Each number is 200 + 20 x the weight over the matrix's rms, rounded and kept within 0 to 999. Layers, rows and columns count from 0.

# k: layer 8 attention key, 96x96, rms 0.114, rows 57-63, columns 0-95
# q: layer 8 attention query, 96x96, rms 0.109, rows 58-63, columns 0-95
# v: layer 8 attention value, 96x96, rms 0.126, rows 32-61, columns 0-95
# o: layer 8 attention output (transposed), 96x96, rms 0.158, rows 32-60, columns 0-95
k57,189,222,200,217,193,193,141,148,176,199,166,200,161,229,232,213,177,231,208,217,181,219,225,201,192,197,181,174,189,213,237,187,206,218,233,192,155,232,224,197,172,208,199,174,183,204,185,226,187,193,183,173,180,204,172,139,192,228,219,157,230,223,226,197,149,177,204,238,219,205,203,185,208,207,247,182,180,157,169,195,249,193,225,191,161,171,181,173,185,232,228,172,194,191,234,216
q58,214,193,247,161,239,207,200,206,163,224,205,173,205,186,201,193,199,156,180,241,184,184,201,180,194,176,157,181,189,207,208,239,189,207,192,175,191,203,180,194,207,193,165,234,228,211,249,233,180,256,218,223,178,195,177,208,155,197,271,281,194,199,196,178,225,194,204,194,239,215,205,190,246,194,156,160,235,173,182,222,213,219,176,186,190,187,197,208,225,231,237,202,172,182,175,164
k58,193,175,190,190,169,148,167,260,205,228,282,201,183,196,226,186,181,181,190,243,197,198,226,169,197,160,182,225,185,227,230,173,204,215,163,185,230,223,188,209,199,172,226,164,173,187,212,209,154,181,187,177,213,172,183,199,217,171,244,172,184,209,190,217,226,171,213,190,175,220,216,194,222,235,148,207,277,163,187,208,228,190,152,196,197,218,185,185,226,176,215,220,231,159,151,200
q59,217,202,188,191,208,184,214,193,162,236,222,207,244,195,194,203,160,197,213,188,223,217,177,188,155,214,181,255,220,201,246,206,232,208,198,153,155,156,208,179,229,203,209,184,202,239,225,222,203,185,233,169,200,187,205,236,169,226,223,199,213,158,233,193,209,188,186,184,226,131,177,206,193,239,201,217,185,158,164,204,221,260,231,196,231,190,188,194,155,192,241,249,229,189,173,194
k59,198,174,172,207,229,227,219,190,193,243,174,195,197,265,193,230,206,183,213,129,207,196,169,173,184,213,206,188,200,199,213,195,145,174,200,219,165,197,192,222,207,202,193,196,267,178,191,176,201,198,174,154,201,189,218,210,186,173,200,188,201,219,208,156,136,183,185,164,219,224,187,175,173,205,192,180,248,182,216,175,195,185,210,220,220,205,207,177,215,193,208,216,307,225,200,180
q60,179,183,232,165,218,207,207,254,180,239,191,205,219,176,178,205,225,198,213,166,187,189,187,183,201,183,264,198,213,181,205,200,165,222,227,183,173,209,237,175,231,227,241,169,164,192,189,197,224,198,196,278,207,177,208,210,175,200,177,192,208,227,278,211,179,158,228,164,207,247,183,190,212,216,205,195,130,191,244,201,215,194,242,208,165,155,185,239,166,181,220,187,178,148,183,175
k60,166,191,190,175,156,180,183,200,166,198,195,204,198,256,214,199,222,147,236,192,226,171,217,161,207,164,258,244,229,192,209,195,139,247,191,224,189,178,185,179,206,188,200,170,178,186,218,206,216,172,196,255,216,217,227,174,176,172,226,273,186,193,254,178,180,204,223,224,190,200,217,206,178,180,222,198,194,174,202,178,180,199,177,202,201,180,235,279,158,209,204,280,190,208,197,228
q61,275,228,144,208,207,244,190,177,174,165,201,202,182,248,181,144,246,158,291,209,215,179,193,235,202,193,166,186,191,201,236,231,220,215,190,199,145,191,180,198,223,215,205,145,184,207,189,229,189,247,246,272,210,205,203,179,194,230,237,173,145,203,235,198,198,218,189,151,171,221,170,232,239,171,233,251,159,187,180,194,158,181,168,155,204,188,227,242,199,246,181,171,249,180,202,178
k61,234,233,136,181,188,206,190,177,175,218,136,226,247,228,183,188,246,205,235,235,231,236,203,178,225,203,186,145,160,222,228,213,168,229,209,224,186,180,240,221,208,180,263,165,210,182,190,188,196,197,223,262,226,211,232,194,200,179,194,250,93,190,187,163,225,186,209,171,228,207,165,223,248,220,211,239,243,164,153,217,180,178,202,238,192,253,207,161,181,179,248,161,174,210,237,194
q62,229,182,180,200,195,181,211,235,233,231,158,168,172,188,168,204,239,205,198,171,212,161,232,183,265,229,160,222,236,176,146,229,234,207,196,217,178,217,214,249,176,202,176,197,176,195,222,208,208,186,206,154,165,141,182,196,175,169,174,153,190,211,197,199,189,197,270,213,180,177,221,216,193,221,193,190,188,192,203,249,199,150,181,227,225,150,206,181,215,219,206,221,219,170,194,189
k62,193,230,198,212,206,214,188,201,227,214,205,197,180,220,233,234,218,201,221,213,200,173,203,148,198,243,223,188,242,206,157,208,188,212,250,212,185,214,157,281,217,195,216,198,168,222,255,178,215,214,188,201,196,165,177,241,190,182,181,236,246,228,178,238,174,221,182,240,226,164,216,190,214,179,180,226,186,196,207,188,204,216,215,195,205,196,203,163,172,237,153,163,161,204,120,180
q63,185,211,221,215,233,170,159,184,183,181,176,201,232,206,207,224,189,215,253,200,194,245,214,209,250,177,171,224,224,148,185,174,232,202,183,228,179,219,166,181,214,184,189,190,201,213,157,166,235,190,213,157,227,213,211,235,167,173,223,229,171,218,203,161,200,158,168,187,149,173,136,168,191,165,203,188,225,152,236,156,225,201,162,209,198,197,224,217,169,227,188,131,194,169,208,171
k63,188,224,221,256,194,141,213,187,164,202,168,139,178,223,181,182,183,191,198,155,215,236,188,211,215,233,223,245,161,161,180,189,200,96,196,223,183,219,220,239,243,196,258,236,214,181,190,200,211,217,200,196,197,268,169,166,209,202,186,261,177,229,162,208,248,165,216,205,209,202,175,200,201,220,201,196,184,203,163,229,183,209,158,193,191,193,199,174,229,192,180,214,203,162,197,194
v32,207,221,202,196,223,188,208,238,219,212,201,184,175,222,216,216,177,225,163,206,220,222,199,214,245,229,214,247,195,182,198,191,182,179,161,167,174,192,229,177,227,210,192,145,210,167,187,185,199,227,199,198,222,175,222,239,204,174,180,212,193,232,215,253,197,218,196,224,201,194,207,175,198,182,206,215,193,216,206,210,222,204,217,191,163,216,202,212,184,189,209,202,207,206,198,175
o32,226,205,217,184,233,183,192,217,252,198,157,209,156,214,215,162,160,214,201,240,223,217,184,218,223,224,216,224,202,203,189,205,187,171,217,196,188,202,215,194,240,211,208,183,208,202,191,224,212,197,194,185,213,180,219,214,197,191,187,186,192,205,199,231,182,238,208,225,226,179,225,172,202,182,224,205,232,203,214,216,217,206,201,187,168,215,229,233,202,198,211,202,196,204,192,180
v33,224,214,203,202,182,221,209,220,216,199,204,195,169,204,176,192,171,202,199,189,221,183,182,201,250,207,206,179,203,221,178,176,188,215,205,185,182,211,212,162,232,168,213,212,179,174,219,210,196,230,205,257,163,209,208,184,216,193,258,200,237,215,203,170,199,197,207,197,183,171,186,193,159,216,211,184,200,181,216,193,191,213,183,175,224,205,228,171,189,177,202,189,207,170,219,200
o33,204,209,204,200,224,229,221,237,213,206,239,182,165,185,187,165,182,191,194,214,199,198,180,220,213,224,178,194,168,209,197,191,177,185,197,181,199,214,226,159,177,176,184,225,168,183,226,197,218,203,206,242,187,173,208,186,217,206,251,194,237,233,176,167,222,189,179,196,191,188,201,179,156,199,234,205,211,198,213,221,198,221,183,170,214,205,199,180,196,182,210,174,210,232,218,187
v34,177,195,207,175,198,193,201,207,162,196,161,207,213,243,195,193,218,210,241,198,201,163,211,197,184,197,213,132,206,167,207,197,181,176,188,183,207,177,199,213,176,183,173,188,189,232,179,148,216,191,223,184,168,181,207,215,177,189,190,192,225,207,211,183,222,178,175,180,209,211,196,178,197,206,224,181,228,210,178,209,196,201,186,174,209,203,199,223,226,187,166,195,189,185,198,187
o34,164,206,196,230,177,201,201,190,154,186,159,203,221,218,177,191,230,209,210,186,180,166,224,213,172,191,179,173,185,198,166,199,179,191,174,223,233,204,188,197,198,211,184,172,172,218,194,159,187,211,206,207,179,173,187,205,195,185,145,196,208,216,220,194,226,164,197,190,210,193,210,173,201,216,221,196,209,236,164,228,208,184,184,184,174,191,219,230,227,197,194,185,184,220,197,174
v35,237,193,172,206,229,217,188,239,188,203,217,180,188,188,169,189,236,205,191,202,202,214,212,221,155,248,185,205,206,172,219,212,220,194,205,237,185,190,225,213,233,226,187,153,159,180,211,209,198,201,162,201,237,224,203,235,191,217,202,165,209,199,189,186,216,181,222,228,193,189,214,179,165,207,209,220,180,200,223,210,230,202,206,154,194,185,211,207,202,183,148,190,185,191,157,190
o35,241,183,192,194,229,230,172,218,182,219,208,228,178,221,163,187,218,172,186,234,225,225,230,208,177,226,208,183,204,215,195,207,206,206,216,228,185,189,199,185,240,209,221,174,172,202,194,222,216,206,172,210,197,236,211,226,181,209,247,201,200,189,200,190,225,165,219,207,219,186,224,180,150,201,196,215,214,234,209,192,196,211,206,162,189,175,193,199,211,209,175,184,211,173,189,213
v36,238,173,190,212,200,191,186,218,211,200,180,183,218,187,239,202,203,219,186,200,186,186,223,197,205,224,218,186,224,211,173,177,207,213,175,204,182,198,232,161,166,185,209,207,186,167,164,221,205,187,203,215,196,179,196,176,180,235,205,169,210,169,176,214,191,200,163,186,180,233,213,210,203,151,227,239,206,196,182,233,220,174,188,219,222,212,222,185,249,195,210,246,223,173,212,227
o36,236,177,204,193,226,178,189,199,195,195,170,201,237,219,235,207,227,188,218,202,218,187,217,202,210,245,202,180,202,194,188,187,182,205,193,215,194,207,225,203,166,187,175,170,177,172,204,192,204,207,210,215,179,199,204,187,200,244,219,165,209,172,190,237,219,179,176,219,219,225,221,194,218,156,212,211,209,177,180,214,217,157,202,229,233,183,204,211,186,187,201,255,207,163,234,190
v37,192,227,171,248,176,179,204,241,168,224,215,197,230,210,225,237,221,228,176,201,208,220,182,192,157,225,215,175,215,219,180,218,200,170,189,190,207,204,192,220,223,240,210,206,171,228,209,215,191,225,193,212,190,218,191,164,174,240,206,183,197,193,190,185,185,221,170,189,173,177,194,233,177,238,215,218,215,215,238,173,203,177,187,226,182,191,184,214,199,211,178,225,186,161,212,191
o37,178,218,184,228,188,170,205,250,184,228,231,190,202,220,217,220,230,200,157,222,185,205,200,187,175,219,234,178,202,227,197,218,193,202,206,172,224,189,199,189,220,239,237,201,168,185,187,225,176,181,198,201,199,182,207,176,179,244,208,187,222,198,171,194,178,208,163,182,182,230,231,231,183,201,249,226,231,196,238,211,195,213,208,209,217,190,182,207,219,198,178,243,195,167,213,192
v38,198,232,196,207,237,207,194,194,212,208,205,212,196,213,219,203,176,191,219,195,215,216,203,251,182,212,206,164,222,189,212,185,230,222,225,228,194,210,211,233,182,160,174,176,226,193,245,180,217,183,212,208,199,225,183,209,193,181,194,192,198,207,210,192,192,210,198,210,197,220,215,225,205,182,157,207,214,216,185,186,190,195,185,183,185,194,194,215,209,209,168,243,160,172,211,181
o38,170,212,179,192,207,196,177,200,226,208,196,212,208,210,181,203,192,173,220,197,207,197,180,243,187,177,230,165,175,171,198,184,218,194,209,212,203,235,211,216,178,186,205,194,232,194,221,199,224,191,202,165,191,220,176,182,174,230,181,217,162,181,202,176,197,197,189,182,195,215,216,222,215,206,174,233,222,203,177,178,215,195,180,193,232,209,162,224,219,225,143,193,177,254,187,189
v39,197,182,183,196,178,193,187,164,209,191,187,195,209,188,231,177,194,205,204,206,201,194,205,204,210,208,186,182,221,160,196,223,200,200,182,163,185,200,214,178,215,200,208,173,215,208,204,201,206,154,200,186,199,208,220,205,203,183,181,216,213,152,191,193,206,213,211,215,189,173,195,180,202,209,147,191,206,199,206,171,241,221,195,214,170,170,199,181,185,224,227,208,195,185,202,159
o39,180,170,206,188,206,196,172,186,220,193,210,179,227,203,207,185,188,209,177,199,197,163,200,199,191,206,217,203,237,160,212,165,225,200,190,185,188,210,223,196,224,197,209,195,205,200,205,215,210,214,233,217,222,204,216,194,222,211,192,187,225,153,192,179,215,203,224,188,188,197,201,170,200,209,189,217,223,209,222,165,229,234,181,217,185,187,195,232,198,224,227,205,198,228,215,171
v40,202,207,221,226,180,224,152,232,201,172,186,173,189,208,198,205,173,216,178,228,189,181,229,192,177,224,216,231,174,201,214,237,200,219,225,212,204,207,230,216,212,198,208,210,190,206,190,169,213,187,172,203,186,177,196,198,190,197,180,194,234,226,214,182,179,199,187,192,198,217,159,203,208,174,176,202,194,222,207,212,170,219,190,218,177,196,216,201,177,199,203,237,203,190,211,192
o40,204,217,196,227,245,217,179,237,207,185,177,192,214,217,197,204,175,235,182,218,185,179,230,232,201,230,193,209,200,206,227,218,207,220,202,203,191,192,198,204,179,181,214,213,194,242,186,193,225,192,197,196,197,196,206,189,197,194,193,203,235,201,198,226,172,177,193,215,214,214,156,207,225,157,187,223,245,215,196,189,177,223,181,236,216,201,192,198,213,202,192,238,212,196,187,214
v41,226,157,201,246,154,196,164,191,194,181,219,235,193,194,242,244,192,189,201,158,200,202,209,205,171,220,207,203,192,233,249,201,209,201,177,198,207,222,224,198,210,165,190,202,193,203,196,196,221,200,249,234,248,181,196,199,229,212,237,186,207,220,171,221,219,216,193,204,247,193,201,187,189,170,186,199,177,202,176,199,207,222,217,191,220,210,223,176,222,178,226,193,217,187,192,212
o41,228,168,223,228,193,219,226,203,204,208,212,220,217,208,208,233,197,190,214,171,196,232,197,198,200,212,198,227,153,201,216,191,232,200,187,207,234,212,206,184,214,199,204,190,193,204,206,158,272,180,201,193,244,179,211,200,208,229,233,216,216,207,199,231,189,174,208,209,188,217,191,179,216,206,199,182,176,193,192,196,209,214,229,199,179,178,213,201,233,173,201,228,201,192,179,186
v42,171,207,232,186,212,192,227,201,175,188,196,214,184,203,213,219,172,198,240,219,186,224,187,180,235,249,211,192,208,195,198,191,199,155,161,216,214,173,202,217,221,199,209,220,211,209,194,202,171,185,194,198,181,209,266,176,201,203,168,173,252,205,253,197,207,192,248,212,211,185,201,171,231,209,211,222,210,223,194,195,195,210,181,153,219,236,207,199,200,227,229,163,197,217,169,205
o42,175,213,238,162,207,195,225,176,195,201,233,216,177,200,208,211,150,177,238,226,194,203,190,190,226,236,204,200,231,210,164,195,208,177,171,233,197,170,198,220,195,189,214,208,197,197,165,192,170,170,176,222,168,173,242,168,186,222,175,167,219,206,244,212,220,180,212,198,213,224,188,181,222,219,193,191,212,227,200,222,182,242,178,145,193,234,205,212,197,219,244,192,205,232,211,203
v43,231,183,182,197,204,188,205,201,233,191,224,239,206,213,189,178,196,186,208,183,201,171,220,160,197,183,225,188,189,199,237,205,215,180,180,206,201,211,225,210,201,196,182,216,185,195,175,192,212,194,191,202,233,183,175,185,170,212,187,157,148,189,183,210,201,223,238,184,164,182,174,173,190,206,218,218,179,212,248,198,217,196,181,236,187,241,182,187,255,164,251,213,224,187,257,244
o43,212,212,207,207,216,173,210,227,238,196,188,228,223,200,191,191,228,213,176,180,166,184,199,195,195,187,215,185,187,206,187,213,209,200,198,210,170,222,272,255,209,219,205,212,176,189,198,178,182,185,145,216,219,188,184,163,159,209,221,198,174,196,239,225,202,201,201,185,132,152,176,173,191,193,230,182,207,226,228,199,236,206,206,208,197,191,193,203,213,139,219,226,196,187,213,205
v44,172,186,185,214,205,207,212,187,216,198,221,215,222,189,222,232,221,219,181,205,212,203,209,211,182,198,208,189,162,195,193,233,170,203,223,230,188,215,206,219,247,198,221,177,193,222,195,198,215,206,196,204,190,217,170,249,192,211,193,200,193,184,243,234,181,161,214,198,213,206,196,181,269,209,199,227,199,178,183,222,202,188,185,232,183,165,213,237,198,198,201,184,207,180,208,199
o44,187,149,189,227,185,191,193,199,201,194,216,209,229,219,234,212,215,225,182,241,218,187,218,211,202,217,194,204,161,204,225,235,156,212,190,205,189,187,210,192,239,192,222,198,201,197,161,175,178,187,211,183,201,241,188,215,187,193,202,203,186,213,214,218,204,198,203,221,209,201,195,214,255,191,205,209,187,225,189,192,202,197,203,217,195,177,181,231,200,181,187,177,198,218,225,175
v45,217,176,196,173,210,207,168,207,169,191,217,223,172,178,234,159,220,248,185,198,208,196,185,171,202,202,215,211,178,199,172,192,191,233,168,173,181,145,210,227,241,180,199,221,215,199,206,214,185,226,232,203,210,244,166,207,191,202,212,189,225,206,193,242,194,171,212,192,201,178,189,239,209,199,176,220,171,219,239,206,208,192,190,213,183,203,203,189,265,211,212,195,206,226,215,214
o45,194,192,194,177,228,182,181,195,175,215,218,219,174,184,224,173,177,217,212,188,207,214,180,175,183,191,206,178,186,213,186,134,177,237,198,186,177,148,200,252,196,221,206,218,222,204,224,188,213,194,203,226,207,209,209,205,222,182,204,196,234,208,212,239,183,192,195,191,165,188,179,237,217,189,234,209,207,241,210,224,183,198,214,232,209,171,177,203,217,174,191,231,197,208,210,205
v46,230,212,165,203,161,222,191,181,208,182,197,191,194,193,199,235,181,161,244,196,200,195,199,222,188,216,201,184,180,223,141,195,184,193,193,190,197,191,187,200,189,180,206,221,163,180,208,226,233,216,198,169,224,191,175,195,211,177,236,198,193,211,200,196,185,239,161,201,187,185,219,196,177,202,193,173,240,223,191,215,207,225,209,218,184,191,211,237,206,210,228,166,197,195,232,166
o46,229,191,173,194,172,184,206,200,218,193,179,159,225,195,203,222,200,193,188,181,194,195,180,223,198,219,207,201,183,219,203,204,206,232,178,202,195,203,208,179,207,212,218,227,154,157,203,216,229,217,207,187,229,192,187,219,228,154,182,205,196,215,219,189,173,201,174,186,175,228,214,190,166,201,190,193,187,192,190,216,203,239,202,225,197,212,191,255,210,217,227,203,214,215,174,179
v47,208,223,200,201,192,186,191,221,169,197,218,229,195,201,155,191,195,204,161,187,183,177,212,193,238,178,190,180,195,198,194,192,235,224,176,193,211,197,212,204,218,205,206,189,173,211,182,200,204,195,166,209,168,186,211,191,238,249,237,213,178,183,190,163,177,193,192,207,247,188,202,198,195,182,213,188,226,224,168,196,196,187,217,225,180,200,230,204,199,230,223,205,217,219,208,232
o47,193,218,185,201,173,161,236,228,205,213,234,206,210,225,178,219,193,201,178,199,187,221,199,195,239,194,194,191,204,193,207,210,208,206,175,196,181,197,190,217,220,232,165,167,187,222,191,198,192,237,200,217,200,190,202,204,240,181,252,252,193,175,174,189,176,188,206,196,223,201,197,192,192,188,200,174,227,227,200,194,202,180,226,216,173,220,224,218,196,210,226,206,219,193,229,236
v48,216,214,199,197,173,206,194,199,180,172,194,237,209,176,202,202,194,197,220,192,197,238,220,194,199,183,198,174,185,174,178,202,180,198,218,181,157,199,200,200,186,215,168,208,214,213,254,210,184,202,186,209,231,198,188,191,189,220,176,196,237,212,196,165,178,212,177,185,190,227,207,144,182,236,193,182,201,221,167,203,202,238,207,194,219,179,168,200,201,212,196,203,224,165,155,200
o48,202,190,189,203,199,202,182,194,206,179,173,226,206,188,206,219,184,182,227,230,152,193,253,172,189,192,219,190,227,212,205,197,175,178,179,209,198,209,211,161,144,213,199,203,218,209,223,246,202,232,199,202,239,177,211,195,181,178,210,198,227,209,209,163,176,191,194,211,196,236,201,171,214,225,211,202,179,222,173,198,228,221,180,189,210,197,144,199,189,205,201,200,200,205,209,202
v49,165,186,215,155,210,167,230,250,204,174,197,201,213,203,223,181,206,169,186,187,170,232,225,202,180,195,180,188,178,173,197,201,203,171,216,207,203,228,202,217,217,177,207,198,204,245,193,235,200,193,175,198,194,198,195,252,208,203,174,188,202,192,155,204,167,209,223,218,190,200,194,217,206,217,190,209,138,209,238,177,201,198,265,208,210,198,199,192,226,161,219,180,208,219,195,168
o49,210,186,199,169,188,199,212,208,202,169,213,219,209,196,208,139,214,193,214,208,141,190,208,180,182,227,210,165,210,183,183,196,205,211,213,220,188,207,195,193,205,164,218,195,212,256,192,242,207,169,198,241,223,200,170,223,215,189,178,176,191,194,212,181,184,196,208,222,180,179,198,222,209,216,185,165,173,201,192,147,169,197,251,206,226,203,195,199,238,169,221,169,188,191,206,191
v50,179,187,211,221,207,202,182,206,210,190,209,181,193,198,211,194,225,190,177,183,192,177,164,214,190,199,199,193,218,170,177,169,174,171,173,190,217,216,241,177,216,161,201,212,197,207,199,192,234,164,202,199,233,181,193,202,233,203,214,221,214,214,200,226,202,218,189,192,219,231,198,248,184,240,216,226,212,176,192,176,216,204,181,173,205,218,192,196,210,189,240,190,201,197,208,251
o50,206,192,239,207,210,223,187,191,215,181,196,159,184,218,204,209,194,190,197,204,195,209,180,232,172,202,186,195,193,188,157,168,184,179,197,213,221,218,222,210,235,177,211,202,208,223,212,176,192,184,215,211,228,177,226,214,231,220,248,212,203,200,203,207,212,222,179,189,184,229,211,241,180,234,189,227,208,168,172,184,207,191,191,186,177,191,198,183,182,184,214,214,195,183,200,229
v51,175,187,200,207,201,225,219,202,201,198,178,208,211,181,166,181,219,193,200,198,230,164,187,212,201,206,222,226,172,200,201,184,221,207,155,175,210,210,188,189,204,191,218,149,203,212,203,171,185,221,183,229,219,196,222,180,237,221,168,193,230,202,179,197,209,207,213,214,161,230,166,204,217,194,211,183,250,202,214,204,192,207,212,232,199,182,209,191,210,215,225,181,201,180,212,233
o51,190,169,234,210,171,215,203,209,196,220,184,195,201,206,184,176,208,197,223,186,237,192,219,202,226,222,238,200,187,211,193,202,217,169,164,200,204,198,217,200,211,200,202,192,208,226,179,197,204,232,233,218,214,190,192,166,195,206,210,215,183,219,166,206,187,209,193,224,195,207,213,182,181,188,207,186,234,211,230,202,173,222,200,229,222,199,208,183,188,201,216,203,212,213,204,252
v52,182,215,184,187,188,203,225,176,194,201,260,200,194,189,214,163,184,193,200,215,190,212,253,199,180,215,208,177,207,208,185,176,186,231,159,194,212,233,189,202,217,207,220,225,191,250,166,194,207,180,223,204,227,217,196,198,228,200,158,190,202,186,206,219,191,199,215,218,220,226,211,202,172,221,198,195,203,215,182,177,188,205,170,215,218,205,204,206,160,219,171,190,239,219,206,209
o52,183,220,192,194,193,222,208,161,203,200,242,191,217,171,236,189,182,211,175,206,187,211,248,215,222,205,182,186,193,218,156,197,188,209,190,165,197,234,224,189,228,219,228,207,189,215,207,207,235,203,202,191,209,220,196,189,211,192,167,204,202,180,209,187,164,174,176,213,196,206,210,204,193,215,195,166,189,183,161,173,199,219,190,196,233,193,225,176,165,242,185,203,227,204,225,220
v53,215,203,179,211,189,181,198,227,199,197,191,199,231,206,203,223,209,211,162,187,207,190,227,200,228,197,219,213,166,187,218,169,179,236,193,199,205,230,178,199,174,201,186,229,207,199,195,236,219,197,202,205,219,226,204,200,165,183,182,221,247,179,193,185,198,223,214,156,197,212,168,220,185,180,182,205,217,219,174,169,230,212,177,217,190,206,202,224,243,211,190,175,201,203,216,218
o53,192,197,176,203,173,175,198,206,212,184,198,183,214,200,196,231,181,196,193,211,208,225,218,169,169,207,227,222,177,181,196,162,208,204,195,210,196,187,174,228,186,173,198,235,206,189,182,221,207,193,216,210,193,203,173,182,166,186,166,180,222,193,176,206,214,227,190,193,168,227,193,208,198,199,178,250,201,217,183,192,199,204,169,196,193,192,229,213,230,183,170,172,217,148,219,212
v54,210,199,217,184,182,196,243,199,194,180,194,186,209,215,175,188,205,229,158,226,181,211,164,218,225,224,205,193,229,203,190,205,226,214,229,223,196,169,199,158,190,222,222,242,211,208,207,189,221,193,225,212,229,197,214,202,175,183,218,208,202,243,234,244,174,205,191,198,171,144,197,187,221,212,204,183,205,218,194,190,225,213,202,229,209,248,215,223,213,189,246,208,188,163,208,191
o54,197,204,210,162,202,227,226,202,194,195,194,163,210,182,187,189,191,213,176,192,199,209,179,212,221,223,182,195,223,196,195,212,196,177,194,228,186,133,195,199,183,240,191,247,199,186,209,173,225,209,227,200,193,202,220,188,154,177,215,177,181,239,203,243,212,199,209,211,203,165,234,230,213,199,209,214,226,234,215,162,242,203,208,218,198,255,208,184,230,210,212,202,159,169,204,168
v55,218,243,230,182,251,205,220,162,226,181,191,203,242,196,198,212,200,210,202,221,178,223,242,214,192,168,225,240,211,192,212,188,190,181,160,204,208,204,172,201,204,167,205,191,184,192,187,202,190,225,192,177,221,200,186,211,149,217,200,176,239,184,220,181,215,228,212,170,221,226,174,218,198,195,199,210,200,216,204,228,203,231,221,197,219,229,199,214,190,176,209,214,187,182,222,193
o55,199,253,229,203,238,209,211,167,222,174,188,209,215,222,187,211,207,208,213,187,224,217,228,206,221,155,203,218,192,193,197,183,196,221,199,156,194,196,171,209,217,153,188,195,192,197,180,193,190,194,180,222,231,197,181,173,158,188,211,167,184,178,213,179,201,238,177,196,215,234,192,226,193,199,176,214,217,225,208,235,188,242,200,196,235,208,197,204,217,192,190,197,195,179,213,184
v56,227,167,190,207,235,219,198,185,225,246,212,232,214,202,211,212,220,190,207,218,192,186,199,209,192,216,192,208,214,204,190,207,236,190,197,182,166,197,179,202,192,203,177,218,178,197,152,177,193,174,196,195,199,182,211,205,189,208,212,210,225,207,196,198,182,191,211,217,187,208,168,221,203,204,192,198,195,230,195,189,186,232,234,157,198,207,200,231,195,212,176,208,208,218,174,190
o56,205,184,205,184,218,213,196,183,195,233,180,187,220,230,216,211,227,206,221,192,193,184,206,181,197,202,170,191,223,179,193,191,246,201,188,189,201,184,200,200,193,202,187,203,219,205,136,199,173,177,224,203,197,212,205,185,182,191,210,225,175,169,194,211,185,196,184,206,201,219,179,205,175,168,186,206,216,230,186,195,200,202,223,167,212,207,222,227,207,230,177,170,194,208,175,202
v57,204,250,212,224,203,210,175,194,196,233,181,188,219,191,173,160,200,208,188,202,221,201,205,211,200,196,192,192,208,223,167,223,181,154,215,214,208,189,196,192,164,173,224,218,183,202,195,196,220,188,188,203,253,221,210,192,169,211,223,195,234,194,237,177,195,195,223,222,209,193,214,189,213,192,187,212,197,181,172,173,171,194,226,205,173,194,189,194,217,229,192,201,207,217,198,175
o57,200,243,235,197,185,191,168,191,200,233,198,173,222,181,192,163,201,208,201,191,182,198,170,227,195,161,181,222,205,201,176,241,184,176,169,222,200,171,213,192,185,181,208,204,198,182,205,219,197,199,203,196,235,210,209,208,186,197,195,183,236,195,195,169,196,195,220,193,201,213,204,201,184,178,168,213,201,193,160,157,182,198,229,202,188,207,186,186,220,225,169,219,179,215,192,202
v58,153,193,207,182,180,200,181,200,171,192,206,231,212,203,201,217,204,197,190,204,251,216,207,210,227,162,211,204,183,204,188,199,222,210,217,174,200,248,245,198,216,180,200,230,191,197,193,196,178,174,240,184,214,182,210,180,178,216,203,214,208,205,191,189,192,216,187,173,200,145,231,227,207,186,212,213,203,204,189,229,200,189,226,194,200,188,208,229,189,224,202,196,204,191,205,206
o58,174,199,201,169,160,161,170,190,177,217,205,196,214,223,215,205,201,198,223,190,228,191,230,209,209,187,204,211,233,233,239,200,185,217,189,203,201,242,243,250,209,194,198,217,209,200,208,197,222,178,230,177,214,152,221,217,199,211,205,208,205,212,195,199,195,196,187,172,195,184,209,209,222,196,198,211,190,188,161,215,202,208,240,178,201,201,175,208,227,192,232,202,199,201,240,216
v59,209,175,193,212,198,190,174,191,175,196,182,193,174,202,213,214,199,165,203,190,224,196,212,208,204,217,170,180,221,175,214,198,205,221,201,202,209,200,204,210,227,211,210,214,181,180,196,179,148,235,240,176,179,198,177,181,211,225,156,216,185,202,222,199,210,223,231,216,182,228,168,193,217,188,207,230,206,193,185,191,179,232,208,238,208,209,203,212,215,206,213,210,211,215,233,200
o59,205,194,179,194,221,210,190,195,175,191,222,215,182,193,224,208,201,184,176,193,242,211,213,185,202,206,175,177,191,190,193,191,206,183,205,174,178,215,199,229,212,208,213,215,205,183,188,207,186,251,211,188,175,179,197,198,194,238,124,227,191,216,201,207,209,227,243,209,187,213,156,183,207,166,187,215,198,188,205,210,199,228,224,207,198,220,207,226,230,177,192,226,191,226,187,227
v60,205,215,195,147,184,222,182,192,173,253,185,194,207,196,174,208,172,238,207,208,184,204,187,179,199,216,206,209,221,193,231,219,179,182,214,207,216,204,251,195,174,206,203,173,208,184,181,194,194,196,176,201,226,196,210,208,210,230,191,209,177,186,200,228,167,213,223,201,201,183,205,241,182,183,203,196,226,205,196,212,178,246,142,187,198,185,211,199,200,216,178,211,208,178,211,201
o60,232,222,174,172,191,226,159,200,206,240,196,188,192,230,177,197,191,217,198,202,181,202,182,193,207,223,202,210,224,179,200,215,193,197,217,226,219,214,233,199,181,218,175,180,172,204,210,188,200,204,173,181,214,202,210,190,223,235,182,208,164,216,204,195,182,208,224,226,200,182,206,242,206,182,198,199,229,198,189,210,190,225,161,208,202,169,196,201,210,208,179,171,181,205,231,223
v61,168,204,207,148,222,188,202,193,214,194,237,200,190,200,212,211,239,197,178,214,219,254,237,188,228,210,220,187,206,180,212,207,201,191,207,207,196,210,185,187,198,261,193,186,188,179,235,191,202,212,166,204,211,165,172,180,242,166,220,179,223,179,179,205,210,178,210,211,220,200,212,228,219,187,185,181,197,224,160,178,192,178,213,202,229,228,244,192,178,187,193,198,223,205,244,219